config = dict(
    n_layer=22,
    d_model=160,
    n_head=5,
    n_kv_head=5,
    head_dim=32,
    d_mlp=640,
    vocab_size=2048,
    activation='swiglu',
    norm='rmsnorm',
    norm_place='pre',
    norm_eps=1e-06,
    positions='rope',
    rope_base=10000.0,
    rope_fraction=0.5,
    qk_norm=True,
    attn_scale=0.177,
    bias='qkv',
    tie_embeddings=True,
    parallel_block=False,
    init='normal',
    init_std_qkv=0.0446,
    init_std_o=0.0553,
    init_std_up=0.0638,
    init_std_down=0.0638,
    optimizer='muon_hyperball',
    lr=0.00954,
    lr_mult_qkv=0.4,
    beta1=0.95,
    lr_head=0.00955,
    grad_clip=2.0,
    warmup_steps=0,
    schedule='wsd',
    decay_fraction=1.0,
    decay_shape='exp',
    final_lr_fraction=0.05,
    batch_tokens=32768,
    seq_len=1024,
    doc_mask=False,
    train_tokens=271100000,
    steps=8274,
    dataset='wikipedia_en',
)
Each number is 128 + 24 x the weight over the matrix's rms, rounded and kept within 0 to 255. Layers, rows and columns count from 0. Numbers have three digits each.

# gate: layer 9 MLP gate, 640x160, rms 0.066, rows 448-502, columns 80-159
# up: layer 9 MLP up, 640x160, rms 0.0611, rows 448-501, columns 80-159
# down: layer 9 MLP down (transposed), 640x160, rms 0.0636, rows 448-501, columns 80-159
gate448:120146141108124080126185121114086146088169130145095187071156184163099158183188142101110117125092142157122116166086174142124091114133099095139115103137136151158131097171135129101099141139138109126116149099084129133103176121127103136130169164
up448:100120070113128126091092128133147159147108086140150145129123120096146094117107120121117133160136127085141117097151121121124094172148117110136157164107077123150129083108135159082129084113130137182158131187150166136102046156118161166122177106
down448:155073107141141104117117147149142149152158156147123143135144174134123175117161142098142171130109134130072119093166151195137106138140136156132111121154133153142160144141152154074179141097135144079132197140155154126173178115138137121134152102
gate449:154183133139138131135158096127131109121133154178154163157126122124099136145140157168098147141129108147124127141156181132150140128103121082081145146151131133143137133154107116127111175154134123138115099119130127097093088132108113166118162101
up449:116157130075119150112148165147121129162072155103189094124145085117160117085142127095086165122146153136145125140109124127151129154130154122144122102115117128130109126114108118150161126143107114122095149115097120141118166101107132098148117103
down449:133089079130134095120136139096115115151095108059117146130113102112133147110099168156142133143154145101145144132108079139106077132124141133150094111125167121113096169109127108164103071126105094128122112111106130090134140109128100116173123147
gate450:147141094126103151142117100096139188133089115104083155129101106117094137096117113123142097146120140166178151157097127150163151154149110147148094167132120096173118142092129119147133107144128065106133132140119065136123159095143094140158168110
up450:142146159104119153063085133091125082116090117123110131113134170085150082088165180111181138153129064083074144131085187143127103125146114141103107150139103149104118128133124122134132145113139122135076140139147114113139137133106122144120115129
down450:116150068147099159145118122171116112081080144123120175092108127105135119107175141129121087131118136087097129165095151144143122146130164120161118153142122099118151164134150145155116121116116102128130147145122129129112108121125094150149095133
gate451:126112131122122158129107121119109110125140126135156130083142116142057163160123174118090130123143137124134129194098142141097153093140188120109166096107142112095097094135186169145138090131137187115136116154159104141117196165141119142124136120
up451:070098078115112140119176136159142120172143118130147132075124107163114113133102157140133115126126111118107165129173116112124143157108115106131112080166091187099137125146100139143127159161152135128149110096123146076146118107108122124096113145
down451:146154118154087150103142134138120171139123107176145114114079117117109122094133110129128078109100148147115116114162146109145130161072087144102101142106158114154107140079144093144118085166119169128119170093144168096148123117079108074136080092
gate452:102094120142093162103075147135049120141121176133074145171103121157120136149124138135125091175164099115116076143093148130140141089148126123122160124100081149122127129079138190100150141122128084119163126147137165111137163122104126100125154125
up452:097159138137147159132180171170197158085159154093138142126151138099098147134136124106147217153097118123148118071155104113138103141135098116096147113102091098141119164148139098105127096058146102129100111123100135157113132112112097160153130164
down452:109085144150173087133177152156162129076135112164089150130109133131150139140133120092125151173088145092146140104099082150124104103123146118147136133112118150167116110115176113084087115093126149159086088107151093111112092142105073141102169118
gate453:165162060120083098202117118149113117149143158159186134132139112131123133096121154140146071131145107128145155118101106156128150123131173130117099123124147154105134148119135127138129103105106110128127110120129127129109192152152112123132123126
up453:123146115110098104150119117135130113147129129099173128152125103144186173118140138144137112102132122117138146121114112120112116113104120126163102118143128111103171094153147118097155110114167138142121160148134135113122144151135130158129121163
down453:095149112105169145113112136129123099128111127071106120148108139103118095128092142106125127155119141114139171152158161075153116127124123132156162137101148126158141123121127155136117137143109131120107104109129116162109099132061091142125103122
gate454:092124127159132138169104117114100111143113112104115125134161098100160086147108092148139157200110083160119120156117178147146139144122072134174130113169097099096087140100087080118136149168155111132164110146108100094134115090123105136147117119
up454:108137123161143159178141121147165078124137106134093148087132107151068141135127170091119104149114097113141103138143109125152133124167142158152146086111124133115141109165174090111134107123076134133125118115119160104113142136098165136138140152
down454:139158106129129177144155109122114114161129119113128139116130118119125094127110111118101180152122112139150127123134142133122103073131152153139132127104115124122068124128129142159163116051110111115132134146119130118112151131104165138166116121
gate455:112122132141119129146120169131130144097111127133101115086121142124087151145113134155140139131162111159130113169150097124152101122117086110109142164134150152132120163170134124153147095129176159097119104128161138139117125133128147129113124146
up455:128152095125096147120127122114156104094158128094162113124138082108120119116104112168131121097158116153120105140121160118105159158143125107118154117106160098141085124143146164109126156137136091143113181131099149123085143089125128094146122144
down455:159115141161103174131132114110073104126153178130162140156121066129151165099161132104113108123090135148104118121132167093091130143115119177140136130124106086136075101120125142130149157101081083160129105115132137126130147080101155100118105133
gate456:148124152145139099082132099106116074109123149099131124131146142132133090170129109103113146107107148100142107129141152092125152116089147110121150107086092152105098074134110150152167127119117133079141152124129094146108141115140129179099133109
up456:147138135172114119124156110097133168113144125103107146094113144119117106132099064172145153100104114079116120092106088120163152152143111167139123143154154114132097072112114132106121121124125129110129103122114166123068143148147090154085069133
down456:129118125124134107138115129114118111135126153125149099167139134093118088159152151081105110146152117154168105145152151089095143097118162106128140136088096173077111157146143127162161126134145114096129168131149067124138127135133146125163144157
gate457:106117114117084118131137118126115123151117152122143120141111103160140127131116149126101138158135135122154097144181155150168157098122103105138117122105131105116114184125111104142101115122120168111108110100156110164098143152154107111136147123
up457:150125113109181135136115106143128096139155127100124100104126122128169103120145109116146110188135130086141142110106134158155127116109134091134167087160099121097138113090144133131148129139152111144108141149141113108129091111150124118192128143
down457:133129091152087151098180122108125132132117150189145108141115133127121152086112135187158134065112130091141133132121106113130160125134160095111109103121120132147122128103078129119118150138139136111116128099125136116122130105148128118122115124
gate458:115124119115164104134121157143081128103131153097112121149151141125105123133115106118134122116138144141109148143113138126104126116110109078084118111121117141147135142181117189127110156154136115186160113095172104113136127136151049155130153112
up458:116122163146162152104137126139114109126132112100148112076144130088091074133141136139116145142112112137130110087117169145143135127119093171163135115093122138100125157165131174120138155134143112118106075147186106119103086152132118125120132110
down458:136130109106185113135115165113131123137110157194166093126135139083133143160134113140160157147132072060104137114125150132100127118081160135147120142162127167115139135128142143161135160128122124164167138122121086129071097095099072156146140082
gate459:147151105133131173169134127125109150106123123104112151113174077120093152150151124120113079135116131127138124093174125107157128087085134102126124123092113167106119170170118171125130135123129129113167144103116101154102163163081091152157106141
up459:133126155093084166124089130157086127151173156127175136126143132127065125148152162064122121152133170116109127113130174134096116106152126124146122150097130133161117130165127138140176144114104141166122112094114113079120156100095102132145092112
down459:097103120123144076128149129135139166105133165142143106115068112129141132122119137120145177115086107119098143129111142101118136103116170127152128199072125131187094123139146103170152162114136142109161115143093143088092163106114117140149108176
gate460:103143117151136119151137126171114130130125152089141151162128092116127112114117143154141176105111122115133125129127119116115109082122129084136138155139099148087154077131111135087118115113145114148103109136143110132106143113117141123141109137
up460:084152125118120107135103151161163111185172124132132142148128157122142138105125129133149126123140114106110118114174109181112147103127108125106148102161148126119139100117104154139151106147135129139174109097123114205155129122141130150164119117
down460:159105142156143116111110126119132148117141143116110123068106139150118103122124086134128142143144118165117117109134169106125136110083080127138103149115107123124159138153094154115147140120153132134106109090113117119148127080081115130106103147
gate461:165159145094150111152148125115090143133115146141106110118075120174135080069151100106138114122114107129150123103128171131110112142137108105119093144141124157112135144156183137114170098108142084131137115132113107100138120089149137135164115106
up461:152129106111130117149130099134113119164142167117146160144113089116159097098132174166142115112127061152110127122115104138123080102105140103128085159118157116130167095130126122147096140114118112118136121127100136104111152145156105125162128115
down461:175135125143104110166161102138092113172118130165145172125076106106151092091138155151121068122142096140101154132107142150126130117125113137079097149150152131158156116107139110153138162127124133096116130137128123096132154104127102122140111120
gate462:145136132162140106134117148136137103130137169124127121092145108108108116152129099093110142171106180127067076149165140136108110125136089126150074092112150139100122153131148125092095073123102127126112135149112137169118113126110173141127146129
up462:144105135083150134159131120139177103113135130144114159107098138168174103150143105117135104117089109139121143139152146129133186143139111122117115128105148125107154113130115152124082168140073175106133139129124136170156113137147054113092140147
down462:159126103157123152095096138156138126125152112136163106108087125122101109106159100123117137154102145107117131160121128110103103108156110126126129102113140165083116107161139129104091126095137058093087090157107139163077142172113127142131117072
gate463:107181145114133103127108105144137100115132133156101185161163099119185183145120097167105102105113093117119136126121126152110165164134134162161122115138118148139140137134131132109176142128117135145137129124112112109088073097097102103091129118
up463:170090087113108154143123160140119154118135119106123125157106120138138119132093136128116108125119160084107172097099131150112131105135124118115118151155162114108131091134106121097110102174084087097128131127113164144170142151159100114128140151
down463:121126147140165117113177127119155109120119114113142121154169142117159121150137174104151136114128144134118093156135131096103159093128152141095109103159147126108107133140151102133146123121085138157146099099105113159116124138135149122150079096
gate464:127151134105114144114128126162125140146110114089101131146160110128129124156084117173108137107144168147141172146100149136072122114096152085136136137118133109084138155135144096107112113075095168136142115118098136151142155122095165112139100181
up464:140167169176172112097076127145092136099126117181162179100107156107133088140103161114092112106130123147133107116134138144139134108119115141175132103103103151095169154152118142149129136144113130137117129124111140125092129130110093113118143159
down464:085133076157126086151136116058133137093129145122081125115107132147136172108126137118135132126148149133152115139131104106114180130123119116099129140090163136126127139133105098148113145109155101146114141170142155104135096138147156140166125139
gate465:107127139120109141121136151135117120091154200119083082108159113125106135113115140125128139114141114132172123103126131156130123145126151097133127129120088165102118134126149154160092101087149143128143138120125132177144119119115144159140099159
up465:119170094128130116141149115159147116135126128121108097150145151114089165137115132106165118151158148102154129155165154081117107167126152156189110108121161125121140148131110096139145124164124119133127127146115135111158126079114145117170132127
down465:068088121146142135152107105106137105124096156147124114087189103127149123075138129077124110101162106103143148087111140105121109071101167150175102128096132166137139149114116136119139133174144122142149169133128117112129084114158144130134143150
gate466:135124146155126142155153103141138141170124122096100103115159123103146161128120136141124161098142136105134113180097124136150135129111113144132148161108126136109071167121152100141099162117153108118120084131140122095087095126150145128115178076
up466:133170149149117106132155101108117145113145137159098147136164127091146097139131125132073165131129142104135164128109074151136111105116108154182150098137114143150164150109127105138145129189146101118086140152122136130125096158137147092096129100
down466:094131137154152116135141132104142116124150124172113157112136135102153124159168102161117145140149152132115111111128082147119123128112142111153168093141172130154078111161155128131119134131093161124110113114122136152164130130159131166134145152
gate467:098065098118130128119146132111117169161169126127151123124108094093127165088128130158162128094118153130180123118109127127117142149133164153147144128082113117136111101179136150108172135133151180112075169164093116117150142116139151100139133123
up467:081155167096126152097149159154112151071073080113075133132112105135172138154125087159137126113147115152116157091114138137113084169171138115145130166198121110128109090095162152140119113123112127156124125117143127130108098118165130163129061160
down467:099134141152138142166130097146150118148129168136118115153126125100158134092129127113127127153138130130125142098092124126130102124107165108198123136122139155114133137087157177143109165103074101158112073149119124106114092150122117082124147135
gate468:146141127113117143120138156115132130114129153116139136125155145151131118128115124145127119103134120132150113106117122144181110137150141129131130131148108169104122126130134146116116127114124119136113110137174126135115131125127133109146118120
up468:125152119133116137124130110098115143124119115120124116141116163124130107115150141142129129126107133135121137143140099125137130132115105135113115098150172107147106119148127133119123103104151136144127124132125132142112142120129109134145147140
down468:135144104136127140121104130113123122124122119142145118110129125124129146146152132162133137114135130115118122137113106094126125081121100141101133120093113120139099127116147143139129105111117119136143129123119118112137140106131136132164104079
gate469:101122100130131167159174146171150084124136116151109097151143111130123088160133136196130103136112116092124135144198132117111116138128134130163147168119127142184117131106150154090153185160153144119110143104137136116134159163117125157082113159
up469:145137079132175151119094147174130118177125187129145107118155109091116091084135120142095144090176120136190168120136101152133100119120156144124078102167129129134118111121130152133126051126099162121140098133123158124096130097123135173117120104
down469:157123167046111145117121157126147107122157117133120110157143096111128168104145115101097117120135161087091162130113151114063116165079102178108146110152191140167176105105113155139159095131086149111149136086152116147119144146122136143069084097
gate470:110153147130130108136101151114118152134131129117127121140125080088170130141136155093101114118160122109132138110117136146066101145104122120147152146111133113107159131124155146113127134153133120109175113142087135127125133115149106150134138133
up470:115138120134139108147111138106121115168102128127130101098091158130123123106136134124090130117120139140144114139131135140121122176131126134179128125126115122147144114135125126112142139132089114113117082150123152124143082121106133121143129144
down470:141144069153104071152128137164107136124092118136115134118124132127117142164122126103110100137159122127148142144158157083117128127155136119120167140102108127154138140147107175145116143122135144138155142108170176141118137129138112092144105146
gate471:090104096130111136103100137150113110126156114107133140128132099127082157132126131145119143123138093160084130189115120117121130111172115138141124150114140122174131091128123163089167119081128112142110107135169106129153101118109140100136135121
up471:103139116151131147107169121123118121122098117151120148089129103144147135124144144139172117136162101155113141139084111135131118168106152127134126141142102150126126101106103132109124100123131090148133166143139147153148124092110146058162124108
down471:145127097105099134117161109118098115104168112147151110112113096116122160136128099144182131137151104165137116095112095122124140108119145110157158133164126132088079105127112129149091136091145090111146115110150141105130124125104110083147150132
gate472:153111080123114143133088131132114103104123180151126103091120120133127125139115155132138129133161126135127142095103159117110150135106132121117123127143131133159130099145105154150152105153163129118116115111117154149111115122148110156118115132
up472:153107087128109131141091138117089106115118156127138123086107103159108137137120105085102127159139135129143167115096158116117135163098135133127161116144141152115127141146127147119137166114155132125135112148153188124093085158102123109100145140
down472:139151098125145141133119062158147123126142118112127170148134158129135106150155152157119094137129172124096112099134119106114111124104137128129112102109104110148145091099117162102160149166111118117128156092102126129156132121126142059143161142
gate473:147170081090155130160139121139143116131122095166139109049164121093129132143121125099099100136151186196118102169133137128117149148119147168127112115144090161126083127105121090169125098140159156123158108155196065098042138103134089124069145141
up473:119104198111129155173107162120109145070095104120135161160123116104130110156137077091122107115132090134155106119112131143112109093138119100158127141091132112099114129156123145103116162085160134127129161161104154151133193157139116134116104077
down473:123097147120118115069141122114124103142144122178113156117139167130092124168095136157150133171128153115127153106124131098147131098138165153112154122118195091101120131126104131183132137155093127112137161194152104157102119143113153145108104158
gate474:127123143112154179126115148162121104091095142142151119154157111130102167144170148130082134135147109172149171165146129111133121125128107117134160120126129119131157132114120115169119127155107103124159161136156101179174162128116088124152107125
up474:095097104106149099072096135103157091143064120141126099178138122178135094196162118144092178174143117091146087144127104103131140073109187088138113126111055122111124136085177133110144163136155088130131131153117106156066123136107116140148144172
down474:135167162119091122140139094113117156128167109130163163091105127109140136112097102144172097095123139111116126092126096136110147122115108111133120134185161110163121136122130116116108170113130146119100126098085159102159120121122166086085127094
gate475:118137156112109147096101148084132129120118082105132112171153164114108143142109133124117120125107128074105135150112144159151124115120096143131105157129135197126104112161141124136144135157127120137138115087109147174174141159132130070131098149
up475:113137123104126097142140136141097141090160131105096093129104103130144113114098130132151087096149128120127129088101129123112129109097111120126140115122140129131060132126121119099117129114121122091103151151136136098107147105106152148123163133
down475:115157122138099119081104113126113130102102105126127149114128155151178146138134150124106130109146147133110099131127101127149158105084155136115111126097178110145144095114133139114123135091124145128091098141122143137114139104107160146131117114
gate476:063098101113151140108117148134124148090137169117144091117104143131121138154129128099139151166110146117176105096124158127071114033169149120093133106083150142104111145084146151107126111094124111117098160151119108150063136111085063160147120110
up476:169107161092150152166114147091152103143154129138153107163105057128127177159150109131104161128138151153115135164151113120094120179119153118101118123156143151139128139116112078151132107128169089125115168128143125135136157183130139140128114055
down476:146192113136098116130167156102063132092075081106111113110185145131089139148111112115143117136174175135129166100126135146117143160076104146127083160150146103160100142119122147118132120102164152141095157102113116097168159138124146124119118099
gate477:125124105109154107085118144161117135133091147078087090169149094089182168144158148126100150123109143137126143123102165113115133082150117125179087111078132103146137128154141142084129127158134106107184110118096155141157084136120132114148126123
up477:153149080103171135129121114102131152155112117114121111161113116125177088153151104140125107111112131105168120108068168110148112108109148105063140124120108133151084096144124120141143155129148111150140194115076163141160120140148160059088136116
down477:115134104149130120178108175119147126145156106114126101108120169120126149117086081142117157088122169136164112129110134136163164093090137146133176133097145160170099113118128153124123119123125152151094136102112169113115127170149097114101134131
gate478:109126135116142112143119158110135174098122124112131083067128122125118090118149138105091111149145130144136148143131101126113117148150129127123103146064131112171143098132096144189109135131126133126139118110129093151168146109147157146179089126
up478:102107119155126146109156075152135121129122098125134117111094147163137172143105129126149192153120156130118137122131143114115150126106147154135124139140160139145135127103107151156132095053119114105143095102118097163140165150141106150158118120
down478:109101125107138145093125167137123121093071095123122137086137117063120151107111147157110101138141102091147109097195113090129125111101103073090130109154131151134133154096087089148120150141121151130133160095157065152120120135128122147145172150
gate479:110163118174164122136127127126117084165112145086065142130144127129145100172099154194121118116106080116137116088120103145124143127126102166116136102109124129145123125140165164122157146103126125151155088129118109126140140097097130084161098102
up479:136088073127135082110122117098132121141133127175136205109144111147117104140088096136145095151068113135089099124121153169104141139184126159115137145129105157161147163099114091117130169136147116169074137117123048141174157123119108132131103155
down479:145100083131112108107147128096127143132097184164129161096108114141150125178145116152151123135055138104077098155154103132139137143152142137064137132127097091138072134128111136102103173085128146155126106081096085116163156140182127161133135155
gate480:136134156145174112093144154131149153130131135103143111137105138119113117151174145137100100133144106140133110163137122109098145140167156146119108163106116068133123121140121140126085122153101134160146117151141099132120161157102117185159135124
up480:130147174130154100121124124102137117112104138100127122140122118126133082165146099163153126088126137139124149143119134104102101090157131167131145136101142115144116112098124106109096077168113130141112117161147206073144139166121129151130108103
down480:145186130148094099134169107142160095092142136073114100162119163120141130152149150171105082070147150151128168149102137087135106115136131119184173138162195142145139134096139085101117070117158116150136113120084149074102083153169122140118084054
gate481:141129118146131122155122100127162113125108161119121111136118129112105135158077139176135150135136169122121141103116121163123176103169173119082143116102202152125115151174105132116120180119102103166185125130125106134096132121095149143120150125
up481:091079152165126131174118109095104138154171119149115127129124127143114087094118112138150100117157058150146133131131130102133142105119136128170150121123137113171131150146143139113114060159136088085111141163119141138170140125111137157108117111
down481:083153159128079120121092118104160169146103103160139136106157180111137111118133118133151121112137161156148129134059118135097118093101098100067114105096182135096111112158149124130121173076092111137149115152164175087117151140118103158114140071
gate482:111152129172106113137094116127118139168146184077151116138157138089134146106093137157119153106145117107081128140093131136125177129154124104139140146134148150087113105105181178153129141150127123149142091124136162119134109153110129130151136114
up482:115122133145041122155088151122128131088143090156141144138131142101183122114146175111142152093074110183155110122123157128154138131079114138137118153163181120113127145158148080120128117132151075126105103123154134137107093129118076114093084117
down482:129151118120091083128104173138110148090101134137184132097101142117125118073115124104123119154107125135138111077096143114140139115109150124142098063160161091168125126134125061153134145152108122129100157148102094136159136071117143065104162144
gate483:091115172066171143122106156141166139177120097102110130105128143124117150155111100174154119141155152101145118106142153119071172142132112117121091136122141104116133136118150097148157133118126099143125122153115104120112142119104125146116136115
up483:166141138133182128149085125127101109138120056122137125114172167151135084128154156112122155104138155125124106122102130082112120113127115134130118100090128095074174065151145120111124108149107094091124121116124136140134106149137131101106145117
down483:131131130129158136086138110139102134182107136106122128128140063119125121163098145159125132121171159103114112140092155151071117131116142157105114143131143092142154109112152122152159100121154093152125110125105151140111103140154155123136090104
gate484:143112096114143107147136133155111103154106127125089119140139120109140141122094099177139131113143150099109122119135122124161138090098100143118116136162132152128094146127120128121101110104109118105123151093132138120125153174114151122184150118
up484:112108149128093105158176149126107150140142124096131119161143150096100143100111119098107103151178122133118125107108115107115145125099115154140091127090118117103122162161111134176140137116158174123107152157096134098110123126157099119129142156
down484:115143146159144124129142146134107119129161105159083108137115146137109156139128088133097134116141128133119136142187121115103094127129122122149095095146116113099101129108132141162085152152123104140124126145116104093117113138138120150123109110
gate485:120135089103149102167163077110128138134131157114135131170117135105146148147123093094140153169098109133119149143111157150122137106177109091092119144082155159129137107088138159131145138135131161133123103130132143153096120120148134148125098137
up485:102167129152155134129159088087106159125152114112160096159124144106130139107120126089117093133124130100102126133098158132155132152127131072080133108153152107132193147102112117125135143106112144124112112099114152149106112134105126158171145111
down485:077124123171141126120109161124079138125164153115147092153116121141131145154175150120126134135165127165098082138136140118157120073103119092118165146145156125088160124130106111138150163100095116146102147120124111147099096148082117111175145144
gate486:123127093070136142173145125163128138180131140156102114135186147122119151152153140075145144129128161105158146150141138171150140109093131110090180118151108126128191075153178101142099093140102154081103153134102096155089099152118132159138147150
up486:113183084142161121185095146121123153112127146141150164147161148111144109157139127125168127109119120148106091153158173122102148151097124141106148123153126111146145133201095098130128107138082119135135158079140130133138123124128137112093133130
down486:148151132149165119132120130085084139113113094101127078089162154143087103112125141109108120128121126133140126163109142138135163095136128174191157124139126127147082114145141166097097181136122126086136149119137164133141157093127114136106127134
gate487:104152113123081115126095124118124113118125113123108088122113133093144103133121112108091090107097137122092190112118133100132146140162151147141099144144130146153134122130143135121152144090112118117136148155106098119127141126139135131138112119
up487:104101144157114127163126143141121127097158122127099090150119130117140141143146111168151140141135121109133111089125116122116185109093143110153138151117106131156137131138112113121118158109119140101147124124088135127123129093121127120155110115
down487:104097164109104128140145167137106156092142119116084142149134134132156134155118136129171149167095083121112144080108128107104113091101149121155163161116148118130110101093107127107127184135128154127136108130098101144082170100124088139136139108
gate488:152137116126126090153126135077119113091138111148097131146156158151155137136130141102090093164117154088099147068151102129112087116122070142082159138125098130124106103128149129102137140147141080114134148169128154136141128130139142138139137115
up488:137145122156127126165139131141121101122131112110122148168102178097164147125137108148142072122171146114141150125136100150123126141129129152147110096157109178153117163155111161106134131124111140151140159089135170126180144101130108122112140125
down488:108106122146114150116119109131089140149084114107093091154096094134163114147153124137167144122160128149146105163117145124128120129128166146157102103113134111143144119129117160130116064140098132160132130061119124118114133118124127159114119099
gate489:132122144141104112146125094111089124128136129093136086146159142119137133110145143063094155117127153103098145173163132145154150117119131138140140101111147125118128133134084124142123136097153136115144144131148118150068146110121159153162141128
up489:122126145141143127134115127139093089105148121148099142157106160136117144139133129156121171108126148094105126121152144138132084126156120118139163140126111122149119096114119065085112113119107149103114128090102116124139101127117143116162156112
down489:139114122080129105152119092157131110121110161128104125159133159117118128119135156122107105135153155080084137134081097131113127130150111120156159132134131146148110128149182155144132129106150144139151126109114130142135114139163113120144144101
gate490:123106119122109105133144086145124138152146125128134168122110136121146105118101170137122117141096147116131108133123160103116131150148162141137153125124106141142100162156129111123156151109121140154120105156126126142134142095131117128123137128
up490:128139132125130156164115186132130128139115132122096098121128118128134131115113132120128138092165134123108145112120133133109130156134131128098095136161170155146096122142088112130139145082096136114138167095122087123129145143142131116139117111
down490:109133124126126098121105119114148107139140142115127111121119142150120170124146138088137110118146146131125089075126133165118121116121117145143160092158109123160103105127127113143112122125078132129124074103079122107136105164146113129128154147
gate491:097125155103184125165120114122099098125152147151124106138140109139172109176125061138139101184147118140152070163147117144127121129133103152141127106130131128165102131122180171136156119100085141081109110138114163099107152137127138148103108124
up491:132083101123144093131116175131167091168103119129169099103134129151153119109107127109077132119135161104124141144105132090105141077140091105143066138120151153155156121157130127137116133142127107152124116133081105142137170144122116183109166128
down491:127149138088097144091151150089127119083144100087148107109080164122095136143124137156145115116134117111146136150117123099127124082131127166101138130060108150137049128112128127150132156118064132119100145132077141084108098113142111145138105158
gate492:130126161125137124125138120116130119163113104103111112136127120144149146150111111151113136156135099108080116137139107107127105124111117079130202101108139120114070114096134108076185161136144100140099161136148127117072118144142159150119186131
up492:137137107113163141108127089153112097120082110101116100137151137121128143151148139094156151114179159154125115116138154098132113137165149157155118144126146133131098153091133105182172130077135137158098132135093087137142152077103165082128130116
down492:181142147141181137084168143136070157130124144105110110132110153122150136125126148143143152114160174134122102155101138099104121143151129196128136154167157126114157140142105125093150149107121097129151129085061114120103153057141171121131168147
gate493:129129117165123140152135131099147114110142156076120137131104144149131081132157160103162085149110092128132155148158156127146110114162135153126130130120110142116121156139134120127130140149154159127133120134134145107135154146158094092147124121
up493:101159112117128143100100146153125155105111106102129183113113142184125127115132114150105141124140122117077112102101165120092134101106148118097164144152135126113154160122126133135109124133129094085113104121132109102151122115137114073137100120
down493:101109140125105101139161155125114113118126119096116167084127147152099132097120129117166139131119106134137143116146146169138158153120155139130159115149092182132107138122116087132102156154170117095141142148110095131124142162146128115105104124
gate494:089056110196142139164126139117141138136111165119110123176142132114165075106163132128125134130118127128110076114093124122110155079168135134108137148134107125138136171100175133139119097134120125135115183118153126121138141119113111149139058092
up494:124132192126122115148095154130106129108109176129151101104109142162102138145114132139131115137105113138145175106131099127140124071154158171140117142142088180112131110131150123130137119116142111131114126148129142145133135136140141132136131112
down494:101148153211172122129134130156155114160130064131089094110136095090100128158133167108153158136115127141155179127125161171120129112161080140133093161119104131118118085117117095133128117165163128143153112132139150091112136139161153142128145101
gate495:183084122148153095094126145170114090134051120143101152163131108138098129108116109132132122155112129156099133128114112084128123133090146150132148145144067121120144183187120129129147143118130125142100124128159142126136197103150106120149103080
up495:130129124098121081125121118145142158150104110075167109158118120067178090066116124154155094117116145208065129146147149096094140106131115153125122122168123096187093145118114097093100145107115133115111156164118142143108132144139098112122095115
down495:158132142091140114118158150082171109155163092140116138104126108141166166163107124154090164117127138109149169101122079113101075127132067134114126080094154124125149118099110128123104122101153125135150182101112115122150105112097131156106116105
gate496:105084101109117116135153136149139135123155145120116126115154159098150145123133104132127176143097089088134076152130118115163149141158144093147164103148120144169124122147148121108109143142126102102136110140111105126127160113144159128153139125
up496:114112133098136118117127148107103106103148092135121123128172105149126115132183150092129159185101077111144112145107076116182113188152142112087144102150128106166113129102143117177113166113133127080135142121137115112199146114141050154092158143
down496:119169163121138110121130165127131134141150084103109062164139156169075083123127129075151108122120156137139127114119135126147155126108133152116138133125198097161111093072107161152094144059161122095096145085122146123157169139139096131113132117
gate497:151084147143108159134133152119183105141112152129145136189098124129074072115115159154134161084141088096160117131096153118134118136154100153132145142115097137149146173140097156108159170104108162113126176160136169089117146142119154115132127107
up497:134133155144159145084179156071123143151178122108090126157111125145133122113180139101149135124080169132120099120135116152137122141134117082101106155120130114134160139133144139109187121121107117154171168162135095123146123141140132150110123140
down497:156159134115099121139090070161116160063137124128129090066125141109155167099163138090154065129116132094108132113184117149095150112132154101113132140120106155119157153155113136124107148146125077101154149108091091117103147102160140139150114139
gate498:132109144173164165147096131163123114150149147147121122103146117105132108137122118114124146121152127147130127130156128112162131130130105144119104212148117110151130108145146127136131136139113104125121169127174120142104164134127143111147111135
up498:154153091137146120123128144094143107116130148123160141128106108151112148158126128082151100148104124146134143112119152120149107145139143145110142096099079132127145124115110165130105121091181159128123120192130106141119103122132144111140168127
down498:167147126116136117116130156140140123133150137141148161094140112138082126122129148163140137117122143146136148118101134140083147122078094128132123131152133127170105117089142129135081139104140164164116120126147157126168143138099138133160091126
gate499:131130136135132154103120120162104115098110104137068109155108121135109147146115173102075095116123100128138105116098068187091145148128097074110160168096088144155088124106102111113175078127121099102118144127100152121129115137099093109135116065
up499:170132135161111145120131111115122168155171135131116097141107166121138142144134125159114139103114133112152169131108085155125138101132176079105134113118158134068106050071108115083123140099098175177127077173100080111121118145148106202123105145
down499:111145134099129128124164159151184203157151129111170075149114128076109151142171142097132138126170132137152114084084118117172153116075135083125135125200120102151124107133121142129121099089140115151125097109115119104167148101129161144133095155
gate500:103147111132114105157133140142122138127134151152143145083175125147146141132142135152123088127125169134136136134182170122144111135108100098119120140119129128122121125152124164130127125129141102136126119099147115118125107112132067110112150136
up500:142144128088148117135132133129095137096079160117159126164150123083136155134128096144151118154149125116095149132130158146110134115096138114085151119122135125116112139100111129086132133120157146106139093098114129144193148124131127123104130137
down500:130120143167108107123133098137151123119135139118109118127118139115106127149130139154128130149144153139133094126114089090111127116138122114103126103120121140142153145147103120108139111123119134178128143148148098113129116160163137164147124093
gate501:170120100098166128140142102138130112096135129109092101134110111131113108117146148108146147150158132088128117127132124114100146132136131101125112147103136148125122134131129091142152140110146155133132127117123091159130100117150137129139123107
up501:151114103098138147140137127110156126124130139100121115116126093138112134162119139147118164140108112131139123148140114152134137111136147112133162098136117140140171112157112124130101125150113094137088140132118105106125103100090116123144119135
down501:119130143122107137123110133121089135115164140115118118122113093113126176121083102147131122118112139135120122140165093137122145159138127132127125108125157138127133111149149097084115124144118140121090134148115130115151110151131145114153119143
gate502:121135094162131120136136103173149135128135113119128117112134125139138103151125121175094123151149113124145138146127130144146097143124120107129110105108145148118121153106130125125137119139122103139147109117121138131111121077108152114146153155